config.yaml
d_model: 256
d_mlp: 512
init: "uniform"
beta2: 0.98
schedule: "cos"
batch_tokens: [32768, 65536, 131072]
Each number is 50 + 15 x the weight over the matrix's rms, rounded and kept within 0 to 99. Layers, rows and columns count from 0.

# q: layer 3 attention query, 256x256, rms 0.0623, rows 0-34,128-162, columns 128-191
# k: layer 3 attention key, 128x256, rms 0.0641, rows 0-34, columns 128-191
q0:44 71 44 55 54 51 52 35 27 43 34 48 69 45 50 52 59 67 64 60 45 63 69 60 77 87 45 42 41 23 49 50 58 29 57 41 41 56 60 48 31 65 65 21 51 13 45 70 21 54 61 36 41 36 75 33 91 61 36 48 24 58 56 70
q128:23 41 65 37 54 53 39 35 41 63 45 59 34 49 77 32 45 38 60 44 64 62 49 33 59 53 47 57 67 67 68 55 62 43 35 40 58 39 66 53 32 51 80 53 50 59 63 40 41 54 51 42 56 32 30 46 45 47 42 50 65 70 60 41
k0:53 35 67 81 43 40 37 36 66 34 37 38 29 27 73 63 58 32 60 42 38 45 67 74 30 77 76 69 73 42 70 66 46 36 51 52 37 46 47 55 43 49 96 33 67 61 52 36 50 18 51 22 81 58 30 71 30 41 62 81 55 77 50 59
q1:55 64 31 29 56 69 38 66 20 50 58 44 51 99 47 31 43 13 38 38 51 49 50 60 56 30 55 70 44 46 41 48 84 44 36 44 43 55 30 52 67 47 40 54 31 54 63 34 56 06 43 31 60 09 51 31 40 49 62 46 31 61 31 24
q129:47 45 52 50 46 38 49 42 56 44 72 42 49 49 22 68 31 64 75 48 35 58 28 37 45 68 55 39 67 31 59 52 58 42 71 32 48 58 47 48 76 52 59 71 81 64 49 53 81 52 57 76 34 39 61 57 19 46 52 52 53 38 23 71
k1:48 74 25 78 32 97 66 63 43 60 90 44 52 30 23 49 73 70 27 72 56 23 08 57 03 24 30 38 07 38 11 63 66 07 14 66 51 45 48 12 65 54 54 74 38 25 50 43 71 40 88 55 41 75 26 79 49 48 67 57 29 55 49 50
q2:52 47 43 38 49 41 31 45 58 63 65 62 58 40 51 59 37 43 36 61 48 60 24 54 52 31 40 47 38 74 53 56 64 62 60 53 56 25 27 61 53 37 59 47 41 75 53 25 50 59 56 74 38 73 15 66 29 29 56 59 79 43 59 49
q130:31 78 52 48 36 40 60 44 39 58 40 65 56 46 50 47 55 33 50 45 60 66 48 64 53 32 29 89 39 61 61 56 60 48 60 63 40 35 49 53 24 27 65 47 68 46 52 41 24 48 36 54 57 60 02 85 82 74 48 56 64 45 44 11
k2:30 63 47 17 41 21 77 49 89 24 33 76 52 47 58 67 33 11 58 33 37 65 74 42 59 81 56 60 59 37 99 41 44 44 63 28 31 46 34 60 56 50 89 69 63 65 46 32 07 39 33 62 56 39 33 63 40 65 81 36 42 83 51 51
q3:76 58 22 61 51 50 40 49 53 27 68 59 36 19 53 44 72 65 60 48 70 54 43 44 54 46 40 30 73 43 76 62 00 58 74 58 66 55 48 60 51 73 37 44 75 50 48 41 37 39 70 60 49 66 67 41 53 72 73 29 60 77 27 71
q131:54 40 70 43 65 50 30 30 56 58 57 43 24 41 39 37 45 46 53 78 45 51 48 52 83 49 29 57 50 58 57 67 55 32 75 28 33 58 41 50 49 57 41 46 39 76 26 50 53 47 37 41 66 39 56 69 40 51 32 51 56 40 61 37
k3:40 41 51 22 31 58 57 53 16 54 43 75 55 60 56 44 51 54 39 45 52 37 60 68 29 52 37 49 60 34 58 42 80 56 57 78 53 42 27 47 53 24 57 44 34 39 52 72 58 40 58 45 60 59 46 61 69 82 68 43 60 61 24 56
q4:42 68 46 63 64 27 48 29 28 48 33 37 49 32 52 49 53 98 73 46 46 70 61 62 65 90 48 30 54 41 45 24 50 51 51 30 39 67 63 52 30 59 47 27 54 21 26 55 49 64 64 28 46 48 65 36 76 74 54 61 40 59 39 55
q132:55 48 52 44 80 45 57 25 41 47 52 52 51 57 66 49 30 47 43 45 44 44 52 54 56 36 43 53 65 50 43 62 69 27 60 39 57 54 43 55 37 66 71 67 12 65 62 47 52 60 43 59 53 21 58 63 23 49 55 48 54 52 45 42
k4:75 41 51 84 55 61 39 44 50 42 73 29 38 49 63 70 83 34 52 64 45 25 45 92 49 48 78 62 57 61 23 49 68 44 46 41 65 51 54 42 38 54 52 28 47 50 48 54 63 51 65 33 76 61 33 85 34 40 26 98 61 73 32 48
q5:41 53 70 23 43 49 39 58 51 54 38 01 42 84 48 57 39 36 61 60 69 55 51 43 56 67 78 49 50 44 40 32 79 33 47 43 40 60 59 32 44 41 51 44 37 41 50 68 61 24 81 25 41 09 63 53 63 46 55 68 04 44 53 44
q133:59 30 82 44 45 48 63 64 58 59 72 34 43 67 36 50 39 79 61 29 57 61 21 29 31 58 72 39 65 23 42 55 56 67 70 49 56 54 58 47 72 42 55 70 58 22 65 35 84 74 58 45 37 54 58 49 31 35 36 40 48 61 26 62
k5:43 87 28 92 42 72 56 72 47 64 56 41 53 45 29 28 55 74 55 60 52 53 14 31 49 14 35 16 21 67 12 45 42 41 27 82 56 30 56 37 64 61 10 70 39 41 71 37 54 56 62 33 24 71 52 56 50 50 75 52 34 31 56 33
q6:61 66 48 52 41 22 47 44 32 54 27 38 56 22 46 60 56 80 71 55 32 64 50 45 74 65 54 31 37 39 60 48 49 63 59 41 53 68 75 65 41 54 53 38 42 30 31 69 62 69 61 36 51 51 48 35 62 65 63 49 56 54 52 76
q134:75 16 49 60 63 55 41 65 59 28 27 60 56 49 40 60 55 69 41 54 32 47 61 29 63 43 76 36 65 41 46 62 62 29 18 39 63 51 51 56 63 62 49 51 41 60 51 56 59 67 76 36 50 35 81 39 03 57 59 44 49 55 64 44
k6:60 54 32 68 37 54 53 59 55 66 74 57 42 55 35 29 56 71 47 53 33 40 32 65 61 06 40 48 38 78 37 61 71 59 56 54 49 70 43 48 45 60 08 49 36 37 54 39 61 69 61 51 50 54 47 62 68 57 41 65 41 30 62 31
q7:52 52 46 22 48 45 58 54 48 57 50 32 59 65 51 38 38 47 47 62 42 66 57 59 74 66 45 41 53 29 48 57 75 32 48 22 43 69 34 52 33 39 47 34 48 26 49 65 39 25 75 25 44 32 81 36 75 39 57 71 13 82 40 43
q135:45 44 56 43 53 66 59 40 37 52 65 50 30 59 52 37 52 69 68 47 52 49 37 57 32 33 65 42 44 45 65 53 47 65 39 52 58 45 73 56 46 48 57 51 63 43 60 39 41 41 60 49 33 59 56 54 74 62 33 64 59 59 38 49
k7:48 48 47 67 36 28 51 51 78 58 71 33 00 00 16 42 55 72 57 49 42 43 32 37 37 35 47 53 31 47 67 59 48 48 30 33 66 55 63 31 69 53 47 90 59 63 40 33 56 64 53 22 47 81 36 59 68 38 76 49 50 41 75 58
q8:61 63 47 62 40 42 40 48 57 61 62 66 46 21 40 37 58 46 49 37 46 30 60 61 46 30 26 39 44 64 68 50 29 78 57 52 41 45 43 52 46 60 55 44 57 63 39 41 45 62 45 68 50 91 15 32 40 58 30 47 75 64 69 55
q136:62 19 47 49 80 52 51 44 53 68 44 75 50 40 31 52 56 46 57 54 43 41 69 58 59 56 63 42 52 64 34 56 61 59 35 40 53 29 43 46 69 64 46 51 30 56 57 73 57 52 49 61 43 31 76 61 26 00 63 19 86 53 53 64
k8:46 48 29 58 64 68 32 57 35 33 75 39 42 53 60 46 71 44 46 49 44 60 62 69 44 35 52 65 45 70 19 47 43 43 75 42 54 56 49 58 28 52 61 46 38 21 52 71 36 50 44 28 88 34 24 89 60 51 34 78 47 78 46 34
q9:59 68 34 17 43 44 33 54 20 66 38 03 36 60 35 51 57 72 66 56 55 84 28 35 45 41 93 45 52 50 57 33 60 63 44 56 64 76 54 43 49 58 34 61 56 37 24 56 61 44 63 37 58 24 48 34 55 68 99 24 26 48 21 54
q137:43 28 68 29 45 45 39 74 53 37 64 37 69 45 32 43 45 57 30 48 39 73 35 51 59 50 57 32 56 50 67 54 24 38 54 52 33 40 53 47 70 29 45 69 11 49 55 54 73 44 34 57 41 73 46 42 45 59 60 56 50 74 42 44
k9:46 85 65 47 32 51 68 52 76 50 45 59 37 29 25 31 31 68 47 35 42 30 49 33 88 31 30 36 41 75 71 55 52 62 40 30 64 56 57 74 50 82 18 52 45 70 54 48 69 59 43 45 53 44 84 07 31 13 44 23 31 33 70 39
q10:50 62 60 45 58 35 48 38 63 66 39 34 67 28 49 50 68 68 66 42 38 57 56 56 55 57 54 56 52 46 41 59 45 71 53 71 64 39 62 42 55 51 56 35 60 49 40 61 79 64 45 49 70 60 46 33 57 37 57 48 49 48 60 57
q138:48 50 73 43 53 38 61 36 09 54 36 46 53 80 48 60 51 37 16 42 61 44 59 34 58 57 35 45 72 28 47 55 43 53 44 50 38 46 40 47 54 36 41 47 31 27 71 54 49 70 61 67 52 39 56 45 35 47 46 45 43 63 47 59
k10:64 45 42 59 51 40 46 68 27 44 61 39 57 65 68 58 51 35 53 59 57 36 62 78 52 28 53 63 71 33 36 51 34 57 67 26 33 57 59 48 56 71 55 44 37 59 46 29 59 36 39 43 59 46 46 45 29 49 36 81 38 66 07 43
q11:39 46 45 13 51 47 47 51 58 58 18 00 60 66 21 76 42 69 64 46 44 89 45 60 66 85 99 52 55 33 29 27 79 38 50 36 52 79 53 56 33 42 64 32 40 42 49 64 62 49 73 22 41 14 54 36 51 43 61 50 35 40 37 53
q139:33 56 80 56 29 51 60 56 35 51 44 36 58 63 32 59 46 67 54 17 57 60 43 44 51 58 28 45 61 20 43 39 47 16 70 63 35 44 66 54 45 11 41 70 38 43 52 43 49 68 44 48 48 33 72 54 41 47 56 44 59 57 15 47
k11:41 67 48 30 33 22 81 66 57 30 50 91 56 26 15 43 63 57 61 25 56 63 42 26 59 38 45 31 34 33 81 61 47 28 38 60 40 53 57 38 66 79 21 64 63 63 84 36 65 81 52 41 23 37 39 31 54 69 72 29 27 40 57 44
q12:44 40 43 67 65 63 53 58 38 55 64 71 31 36 52 59 77 42 46 51 69 14 53 53 33 48 35 39 57 66 64 74 27 34 42 47 54 47 37 57 52 46 48 50 53 50 55 53 10 41 46 56 48 33 71 28 61 40 52 28 39 47 47 58
q140:60 60 53 44 46 47 55 22 61 57 75 64 21 51 58 51 45 47 56 60 51 50 68 59 76 48 19 57 75 47 39 47 68 45 62 55 37 38 15 58 37 51 79 41 65 88 32 51 49 39 45 37 65 54 35 39 38 35 47 31 56 34 52 20
k12:48 38 56 54 78 52 54 41 29 37 60 25 47 59 69 58 52 44 46 69 51 37 54 55 39 68 68 75 56 75 26 42 49 54 42 66 64 49 46 32 49 44 54 41 51 37 50 55 46 36 73 58 44 47 46 77 40 43 35 56 68 44 37 56
q13:44 63 50 29 41 41 63 72 30 51 50 21 28 52 35 56 51 37 40 48 49 59 46 36 20 47 61 45 47 67 64 51 45 72 16 61 91 85 42 47 63 50 45 62 41 64 35 57 84 44 66 62 58 40 41 78 28 71 71 40 33 51 53 53
q141:73 34 57 55 30 14 34 93 60 19 63 44 60 26 39 44 36 60 26 28 24 55 26 59 37 55 90 25 78 32 16 51 57 27 76 52 22 59 37 40 77 45 37 66 27 32 51 37 95 61 27 54 28 60 65 49 27 59 64 62 60 60 26 51
k13:53 69 69 63 75 51 73 62 65 89 48 56 73 73 38 34 35 51 63 54 51 46 29 35 47 10 28 33 47 75 32 51 38 80 52 55 46 20 44 61 31 59 36 44 41 35 61 36 66 55 32 36 34 48 82 15 40 72 42 30 60 21 60 41
q14:62 35 33 60 50 59 49 55 59 44 50 99 63 56 47 55 36 38 52 58 63 00 74 51 31 31 31 45 62 47 29 57 56 26 59 55 44 35 38 18 42 55 49 67 56 68 85 37 13 38 47 45 51 35 44 52 56 49 56 35 62 37 27 32
q142:67 60 40 71 64 69 68 25 58 80 65 65 15 34 52 51 33 44 65 53 54 44 65 49 68 66 21 47 51 35 59 40 79 67 58 65 43 45 41 41 31 62 62 48 75 67 68 45 37 42 64 33 48 57 61 65 59 41 34 45 48 29 48 26
k14:59 38 58 72 57 59 45 56 31 55 54 24 50 52 84 54 45 44 31 66 43 51 44 72 44 83 80 53 77 60 48 38 54 49 36 62 55 39 49 46 39 30 59 48 55 51 54 33 65 53 56 39 43 47 56 76 38 48 36 45 83 46 35 68
q15:40 55 75 54 50 56 54 57 55 63 67 34 61 37 48 69 32 14 31 40 55 28 31 40 32 40 66 55 43 77 57 53 24 58 43 77 48 60 63 54 65 58 50 52 53 38 55 62 61 55 46 64 61 65 35 55 47 45 48 53 61 29 87 47
q143:48 39 32 52 61 39 57 66 55 32 57 54 46 56 35 56 38 43 28 22 34 61 42 49 55 67 58 33 59 23 44 50 58 22 56 63 41 65 51 38 58 47 35 58 38 38 51 53 62 48 43 39 39 43 60 46 49 53 62 37 50 60 50 54
k15:52 52 43 55 56 57 63 44 69 39 48 75 52 70 66 49 50 23 74 41 41 43 61 52 63 55 24 46 61 70 30 50 34 50 57 45 49 42 21 48 47 69 54 57 61 52 67 26 41 49 32 48 63 24 56 41 43 78 51 30 48 43 76 46
q16:49 29 41 48 38 51 44 36 56 53 45 67 39 55 46 31 56 68 49 62 61 47 74 34 57 60 41 45 73 44 50 63 60 33 55 35 38 28 47 42 49 53 31 43 69 50 71 39 29 49 42 47 41 49 58 43 67 59 52 45 50 47 35 55
q144:47 55 58 49 41 66 46 20 30 76 48 76 32 44 51 51 49 39 43 70 79 46 92 33 52 42 14 47 42 62 70 48 57 74 60 71 56 19 46 60 35 69 57 33 46 55 24 57 28 25 42 71 68 51 18 65 66 34 22 53 40 52 60 41
k16:62 34 49 68 50 48 39 54 15 36 52 31 51 55 62 52 68 52 37 59 51 61 54 79 61 62 73 68 43 39 49 16 48 36 47 48 57 41 62 52 74 18 64 53 64 47 38 48 61 47 64 31 44 33 43 91 38 18 36 53 79 49 23 58
q17:41 50 48 42 60 54 68 71 41 52 69 61 68 51 54 78 41 41 42 55 56 14 51 62 40 58 66 51 62 74 52 51 37 25 36 47 45 50 16 24 57 34 50 58 64 56 59 56 41 62 40 66 37 18 42 68 42 66 41 42 46 34 72 46
q145:38 59 46 58 49 25 64 75 39 67 32 61 34 29 66 37 52 40 35 40 42 66 51 45 56 69 36 53 60 32 23 29 75 66 41 69 63 66 43 29 49 57 60 52 54 69 63 48 19 35 53 46 41 53 35 51 62 66 52 67 47 46 40 38
k17:62 52 47 66 71 64 67 38 55 54 61 70 56 70 77 53 58 30 41 66 45 65 51 61 42 68 49 63 60 59 19 59 54 58 55 60 42 33 33 48 31 37 76 51 65 58 69 62 41 48 40 56 66 19 48 63 26 77 68 65 50 54 62 64
q18:68 63 38 52 40 52 45 48 47 60 45 66 42 47 36 34 52 33 61 62 35 32 49 31 50 27 18 40 52 65 58 50 40 86 76 62 66 46 72 59 67 41 58 60 48 77 40 45 45 37 65 64 73 88 53 31 50 45 63 30 47 72 70 44
q146:54 42 43 47 62 21 56 65 69 50 56 36 60 71 40 60 40 34 44 51 33 51 55 36 74 51 36 50 36 47 51 40 43 70 60 38 51 54 56 53 75 25 53 64 47 34 83 54 70 62 47 51 34 59 42 65 50 45 51 53 42 75 45 38
k18:65 48 60 66 54 60 58 48 41 70 42 25 57 57 69 44 42 67 51 77 47 28 68 61 62 41 58 45 48 75 55 60 43 71 69 45 36 54 63 50 48 48 71 33 42 60 31 51 91 53 52 47 46 65 81 49 44 23 31 62 53 21 44 26
q19:69 44 51 52 51 30 40 39 57 81 46 45 46 33 44 53 45 48 71 38 49 67 45 49 55 46 49 40 62 42 31 46 68 60 43 45 26 44 76 59 52 59 46 38 38 32 48 57 76 56 71 48 49 77 50 17 35 37 63 56 39 50 35 61
q147:67 40 49 27 42 55 47 43 48 72 66 54 70 56 49 56 54 33 43 92 59 65 61 47 54 57 39 61 63 52 49 78 40 68 27 46 51 29 35 75 80 56 63 50 61 24 36 72 57 61 76 73 62 41 58 48 42 40 49 41 38 33 41 39
k19:49 55 38 43 68 46 77 46 47 26 68 44 20 33 32 57 59 56 47 39 59 48 48 42 64 58 54 71 38 55 82 31 58 41 25 36 49 46 53 56 72 55 46 70 44 44 56 34 57 60 56 63 59 47 41 77 69 47 42 37 58 49 21 30
q20:54 45 34 59 62 65 65 64 47 20 42 96 60 59 56 33 55 35 17 60 67 03 54 58 46 49 37 60 62 62 40 56 33 28 54 50 42 43 41 20 46 42 55 44 75 60 61 46 17 52 31 57 39 48 50 64 64 56 38 37 60 45 47 55
q148:48 42 37 65 58 57 30 44 56 57 30 87 19 29 33 46 38 36 75 26 36 44 48 43 55 40 60 62 58 44 54 49 57 42 52 62 37 40 62 43 18 54 21 57 58 68 61 42 41 49 46 25 58 57 59 75 54 48 47 38 69 43 69 47
k20:50 45 59 48 39 56 37 57 45 50 54 51 70 67 79 72 63 23 57 61 52 54 47 56 45 67 60 69 76 45 21 65 37 51 39 72 54 35 38 38 28 45 36 39 69 37 64 38 39 33 45 68 50 42 39 72 40 52 54 66 47 66 64 77
q21:55 68 42 51 37 49 35 51 34 62 70 29 52 29 55 31 60 32 64 56 48 44 26 15 48 34 53 36 40 66 56 49 34 66 65 68 54 56 57 54 67 64 37 58 38 69 35 49 71 31 80 64 73 67 45 30 32 53 60 42 38 58 72 53
q149:55 56 48 38 54 55 59 65 52 42 69 25 67 72 47 37 51 62 44 34 56 49 36 30 66 67 56 63 58 53 39 35 56 49 38 26 43 44 45 61 85 30 50 67 55 37 66 59 52 50 47 51 38 58 59 60 29 50 55 30 58 51 37 34
k21:65 51 63 39 55 52 47 41 52 63 23 51 51 52 47 45 41 63 40 48 51 22 59 59 74 32 56 28 55 58 42 61 33 60 44 71 24 46 47 61 60 58 45 46 40 64 33 58 73 63 32 37 70 54 61 21 57 34 23 55 48 28 45 24
q22:52 65 42 25 45 48 52 51 45 30 52 50 23 73 62 53 54 59 61 71 51 45 71 28 32 41 62 57 61 70 65 47 36 28 27 37 59 75 43 51 48 37 69 62 43 99 57 53 30 25 64 44 56 34 64 43 66 53 75 19 23 30 29 26
q150:31 46 61 47 22 50 46 87 47 07 73 44 36 51 36 33 51 83 81 05 31 42 52 46 48 65 65 46 61 28 37 45 47 28 70 48 19 79 57 36 53 30 54 55 42 57 52 61 58 54 43 40 35 59 54 77 53 48 55 46 61 61 42 41
k22:61 62 73 60 53 55 64 54 50 87 37 53 70 80 59 42 14 53 65 77 34 48 56 35 73 51 33 26 59 70 40 61 54 99 52 54 48 37 36 75 29 57 30 38 58 53 36 19 64 61 40 63 40 46 80 08 48 32 20 45 59 00 61 55
q23:55 72 39 33 45 76 46 64 38 58 72 32 52 68 56 47 47 39 40 72 45 46 48 32 48 22 76 67 45 75 51 39 44 59 65 82 71 57 38 51 49 32 50 81 55 65 56 39 38 56 68 46 57 63 45 58 34 65 62 25 56 41 47 46
q151:53 63 34 57 23 37 78 79 34 24 60 44 52 51 36 47 42 61 42 33 30 45 32 47 69 52 54 47 54 42 53 31 32 40 49 42 60 71 46 49 74 36 28 74 57 33 70 48 66 56 44 36 21 41 42 52 53 78 77 36 54 37 42 61
k23:56 61 66 41 68 58 81 64 58 75 07 49 68 79 55 44 34 48 48 60 46 31 61 36 66 46 44 44 43 65 63 32 22 68 56 56 47 31 53 49 33 74 58 33 61 39 43 52 69 50 29 55 61 49 88 13 47 54 35 35 42 19 54 31
q24:45 33 28 47 39 45 55 77 65 30 52 56 43 60 67 54 48 47 48 56 62 40 52 66 29 58 76 48 44 52 48 47 59 35 30 42 44 49 48 45 27 37 42 46 61 59 61 35 45 57 45 52 43 36 58 71 49 47 38 55 30 37 37 60
q152:44 69 50 63 36 27 52 54 33 76 57 69 35 46 75 61 50 27 49 51 48 33 57 48 37 50 21 58 53 34 30 54 81 52 70 56 57 80 63 31 39 47 57 40 44 64 44 50 41 48 50 58 77 67 16 76 61 61 43 58 37 59 33 46
k24:44 43 55 43 36 53 56 39 33 47 67 44 53 76 60 56 67 37 40 41 47 81 28 32 37 80 46 40 30 39 42 50 55 67 43 59 69 60 19 45 41 56 36 61 44 33 87 69 26 34 55 61 36 34 36 77 68 52 77 42 52 65 64 99
q25:71 39 60 93 56 50 66 46 69 40 51 81 45 39 67 35 53 56 58 59 41 34 57 63 46 43 23 46 60 37 35 54 62 31 76 47 37 42 56 36 29 62 50 37 58 48 49 37 49 52 21 46 58 71 41 66 63 45 63 46 63 39 38 49
q153:60 62 28 63 49 60 22 22 46 51 41 74 53 38 55 49 41 16 55 91 61 59 76 63 54 22 61 59 44 55 66 38 43 65 24 53 66 42 40 61 25 85 65 33 43 61 29 37 50 35 54 58 60 37 51 41 51 52 34 45 55 19 63 44
k25:34 43 48 59 44 56 32 42 57 50 50 54 36 41 73 73 81 24 55 62 46 28 68 57 39 66 66 67 69 47 31 26 55 34 40 57 73 65 38 37 53 21 61 50 47 45 27 61 33 19 61 44 72 77 29 92 68 79 53 54 55 59 16 61
q26:49 71 60 34 32 28 21 58 67 81 20 23 42 28 41 76 67 55 43 38 40 75 45 29 71 56 50 48 43 30 65 52 40 99 66 46 37 58 38 54 71 65 25 50 22 58 40 70 68 36 88 49 52 34 41 21 49 45 62 52 43 62 77 50
q154:42 47 87 41 51 34 46 66 46 48 75 34 62 67 45 39 51 75 52 46 51 64 35 50 39 46 63 74 41 38 53 56 36 50 37 26 47 59 39 63 73 30 61 52 48 47 47 54 70 81 52 55 40 70 54 43 47 37 58 44 48 39 33 51
k26:59 59 66 29 36 29 43 40 43 54 55 49 54 36 23 49 47 81 49 38 80 57 38 59 68 41 38 47 48 30 91 50 55 46 28 43 54 49 70 57 78 47 38 57 47 60 44 39 78 72 63 53 38 55 52 30 77 44 31 54 46 30 30 39
q27:37 38 44 38 50 51 42 65 68 39 60 55 30 67 52 62 54 57 42 53 76 51 57 46 27 65 63 46 55 43 39 56 44 38 38 52 43 62 27 44 48 54 29 66 62 67 64 28 16 56 69 39 27 38 59 65 57 48 66 49 39 43 35 43
q155:42 69 43 62 38 46 43 44 60 32 63 67 09 43 53 37 69 56 76 33 40 44 54 36 52 38 20 49 50 62 50 72 37 29 89 60 38 59 44 77 20 60 51 44 86 73 49 45 42 42 36 30 59 60 37 63 67 61 66 65 62 52 60 35
k27:50 56 50 35 52 26 63 33 50 46 47 42 58 81 66 48 79 44 45 58 62 63 36 57 45 82 52 43 53 52 40 57 59 61 43 67 47 51 38 51 36 30 10 58 55 33 76 49 71 52 43 50 22 37 57 54 67 68 48 64 53 37 44 94
q28:40 61 43 00 29 47 38 37 47 63 51 00 39 67 30 59 50 39 59 67 49 57 35 34 34 61 85 50 56 61 78 34 52 55 37 55 66 66 45 56 70 34 27 65 38 67 40 74 47 48 68 56 38 30 45 39 48 72 52 40 43 25 49 52
q156:49 56 59 59 43 61 51 99 33 55 63 53 60 43 31 46 35 81 52 22 37 35 24 39 68 75 58 43 70 40 17 51 53 10 73 64 29 55 58 69 66 35 39 68 68 41 63 59 65 60 45 32 46 64 63 75 55 55 75 34 51 59 45 47
k28:68 58 57 36 67 50 81 60 45 48 22 79 79 58 28 50 19 53 44 64 67 48 54 31 65 55 20 33 45 60 56 68 66 46 67 53 54 34 59 82 56 79 56 58 78 52 62 59 49 64 51 72 33 33 92 00 44 21 63 39 37 24 72 61
q29:31 39 52 41 32 41 55 52 61 10 63 41 45 88 57 42 45 44 58 77 56 48 62 28 63 70 66 48 64 64 44 39 71 43 46 42 62 70 36 56 35 34 35 46 65 58 62 60 50 43 70 40 43 53 52 56 65 49 43 35 26 65 40 42
q157:05 70 39 50 38 37 50 79 35 57 43 30 44 69 58 37 48 65 46 41 46 73 46 49 34 58 59 46 39 60 38 33 43 66 58 37 48 82 44 28 50 27 38 72 35 36 65 47 50 62 31 46 52 57 43 71 75 82 47 74 45 68 49 55
k29:59 37 58 43 52 62 70 49 61 81 43 67 40 73 44 62 50 29 49 61 45 38 57 48 32 69 20 38 29 39 80 37 38 62 57 53 48 50 25 47 58 66 44 52 33 33 54 47 49 43 65 63 40 62 61 52 69 69 61 53 42 47 61 56
q30:52 30 13 46 50 47 50 56 60 51 64 74 34 58 49 69 50 56 67 77 69 21 52 51 04 34 68 65 46 72 56 40 57 57 39 46 41 57 56 31 36 38 46 79 55 74 58 22 10 64 63 30 37 32 58 64 53 38 71 27 37 47 35 43
q158:44 56 74 66 34 43 64 63 55 38 47 39 38 77 56 35 60 76 56 00 64 45 52 59 47 46 47 67 46 41 45 28 47 58 58 39 46 65 48 58 59 37 48 43 47 44 52 50 62 55 36 33 51 55 22 49 63 41 31 57 38 64 34 51
k30:36 51 99 40 66 41 79 67 61 67 34 54 54 64 60 45 45 46 46 53 49 56 52 69 60 56 58 54 55 69 58 46 52 80 42 48 57 79 23 58 49 60 49 56 54 49 49 38 53 61 44 49 31 45 73 29 69 29 36 67 57 14 52 60
q31:69 59 48 80 43 65 44 24 52 35 46 68 54 52 43 12 51 38 68 67 34 41 39 37 50 43 35 52 33 57 29 51 44 55 55 69 38 35 54 50 33 69 62 54 64 41 55 35 58 58 20 59 66 76 44 49 30 49 45 59 56 48 47 61
q159:30 54 43 60 69 73 50 30 47 69 64 77 30 23 69 57 39 23 52 73 61 52 79 46 81 35 34 60 50 58 55 73 60 74 57 42 67 32 61 64 42 84 74 33 84 83 49 43 44 20 53 42 65 51 42 51 67 38 41 56 40 29 57 47
k31:45 64 39 65 52 49 46 31 65 36 52 57 34 53 70 73 84 41 54 56 49 66 46 50 31 66 75 58 64 29 44 22 48 35 38 40 65 46 44 37 56 23 53 56 58 50 43 48 56 36 51 38 47 62 32 84 61 71 65 64 57 55 47 69
q32:54 43 53 47 39 65 47 51 80 64 43 66 57 37 53 63 49 59 45 77 60 55 35 72 66 71 30 51 69 37 15 27 75 26 28 70 26 39 70 15 36 56 60 76 39 48 50 28 42 63 47 38 45 65 43 42 42 64 70 51 49 20 59 39
q160:62 37 37 40 77 49 24 44 76 55 70 62 51 41 15 69 37 63 59 57 67 75 40 65 50 53 65 49 56 63 62 56 40 52 45 69 71 28 57 65 46 44 57 44 56 56 46 60 31 48 61 22 55 52 51 39 43 29 56 35 19 39 65 38
k32:47 35 69 25 60 52 53 30 32 24 38 78 55 47 36 66 36 51 49 38 45 52 80 58 75 38 70 58 64 17 79 53 40 38 68 33 62 67 62 68 60 42 50 63 87 38 38 35 55 38 42 53 49 47 22 75 50 64 35 56 32 50 26 51
q33:56 67 39 31 55 35 50 57 16 92 49 32 38 55 31 65 41 65 83 54 45 47 42 43 50 46 81 58 43 63 71 51 62 54 29 41 66 53 45 49 71 53 44 71 38 65 41 47 82 55 83 62 42 43 55 57 43 40 73 35 50 01 69 32
q161:28 39 69 50 59 63 60 91 50 49 74 38 60 39 19 34 41 72 54 14 46 51 18 37 74 74 65 32 70 43 45 56 40 21 45 64 32 42 65 61 68 43 40 72 66 37 57 69 67 51 47 30 49 54 64 63 39 55 57 49 53 54 54 50
k33:65 45 66 23 70 61 48 46 51 41 45 70 68 57 36 57 35 50 39 54 48 26 46 12 51 31 22 16 64 63 84 65 48 51 54 49 59 42 75 71 57 69 45 52 47 64 48 49 43 54 61 63 35 53 87 36 38 45 43 23 60 36 62 56
q34:56 55 46 24 36 57 47 44 30 57 63 42 21 54 39 49 29 48 38 55 31 38 60 21 55 45 63 50 46 42 49 47 52 29 34 38 48 78 43 44 54 41 54 82 47 77 21 30 67 20 89 46 51 58 68 46 25 75 82 40 25 26 55 26
q162:48 50 45 47 39 64 37 83 59 36 50 35 48 36 31 26 39 52 47 45 26 41 24 48 43 72 34 26 59 51 33 61 46 40 67 79 28 56 40 54 33 48 46 70 44 43 61 67 55 25 47 48 59 70 73 65 48 82 83 43 48 53 54 56
k34:50 51 63 38 60 60 39 61 51 47 27 59 61 64 57 62 49 41 33 57 57 42 57 56 59 30 54 48 43 45 72 54 46 71 46 52 47 29 67 59 32 58 45 50 53 64 19 75 89 83 32 27 54 49 76 23 36 43 29 36 40 60 50 16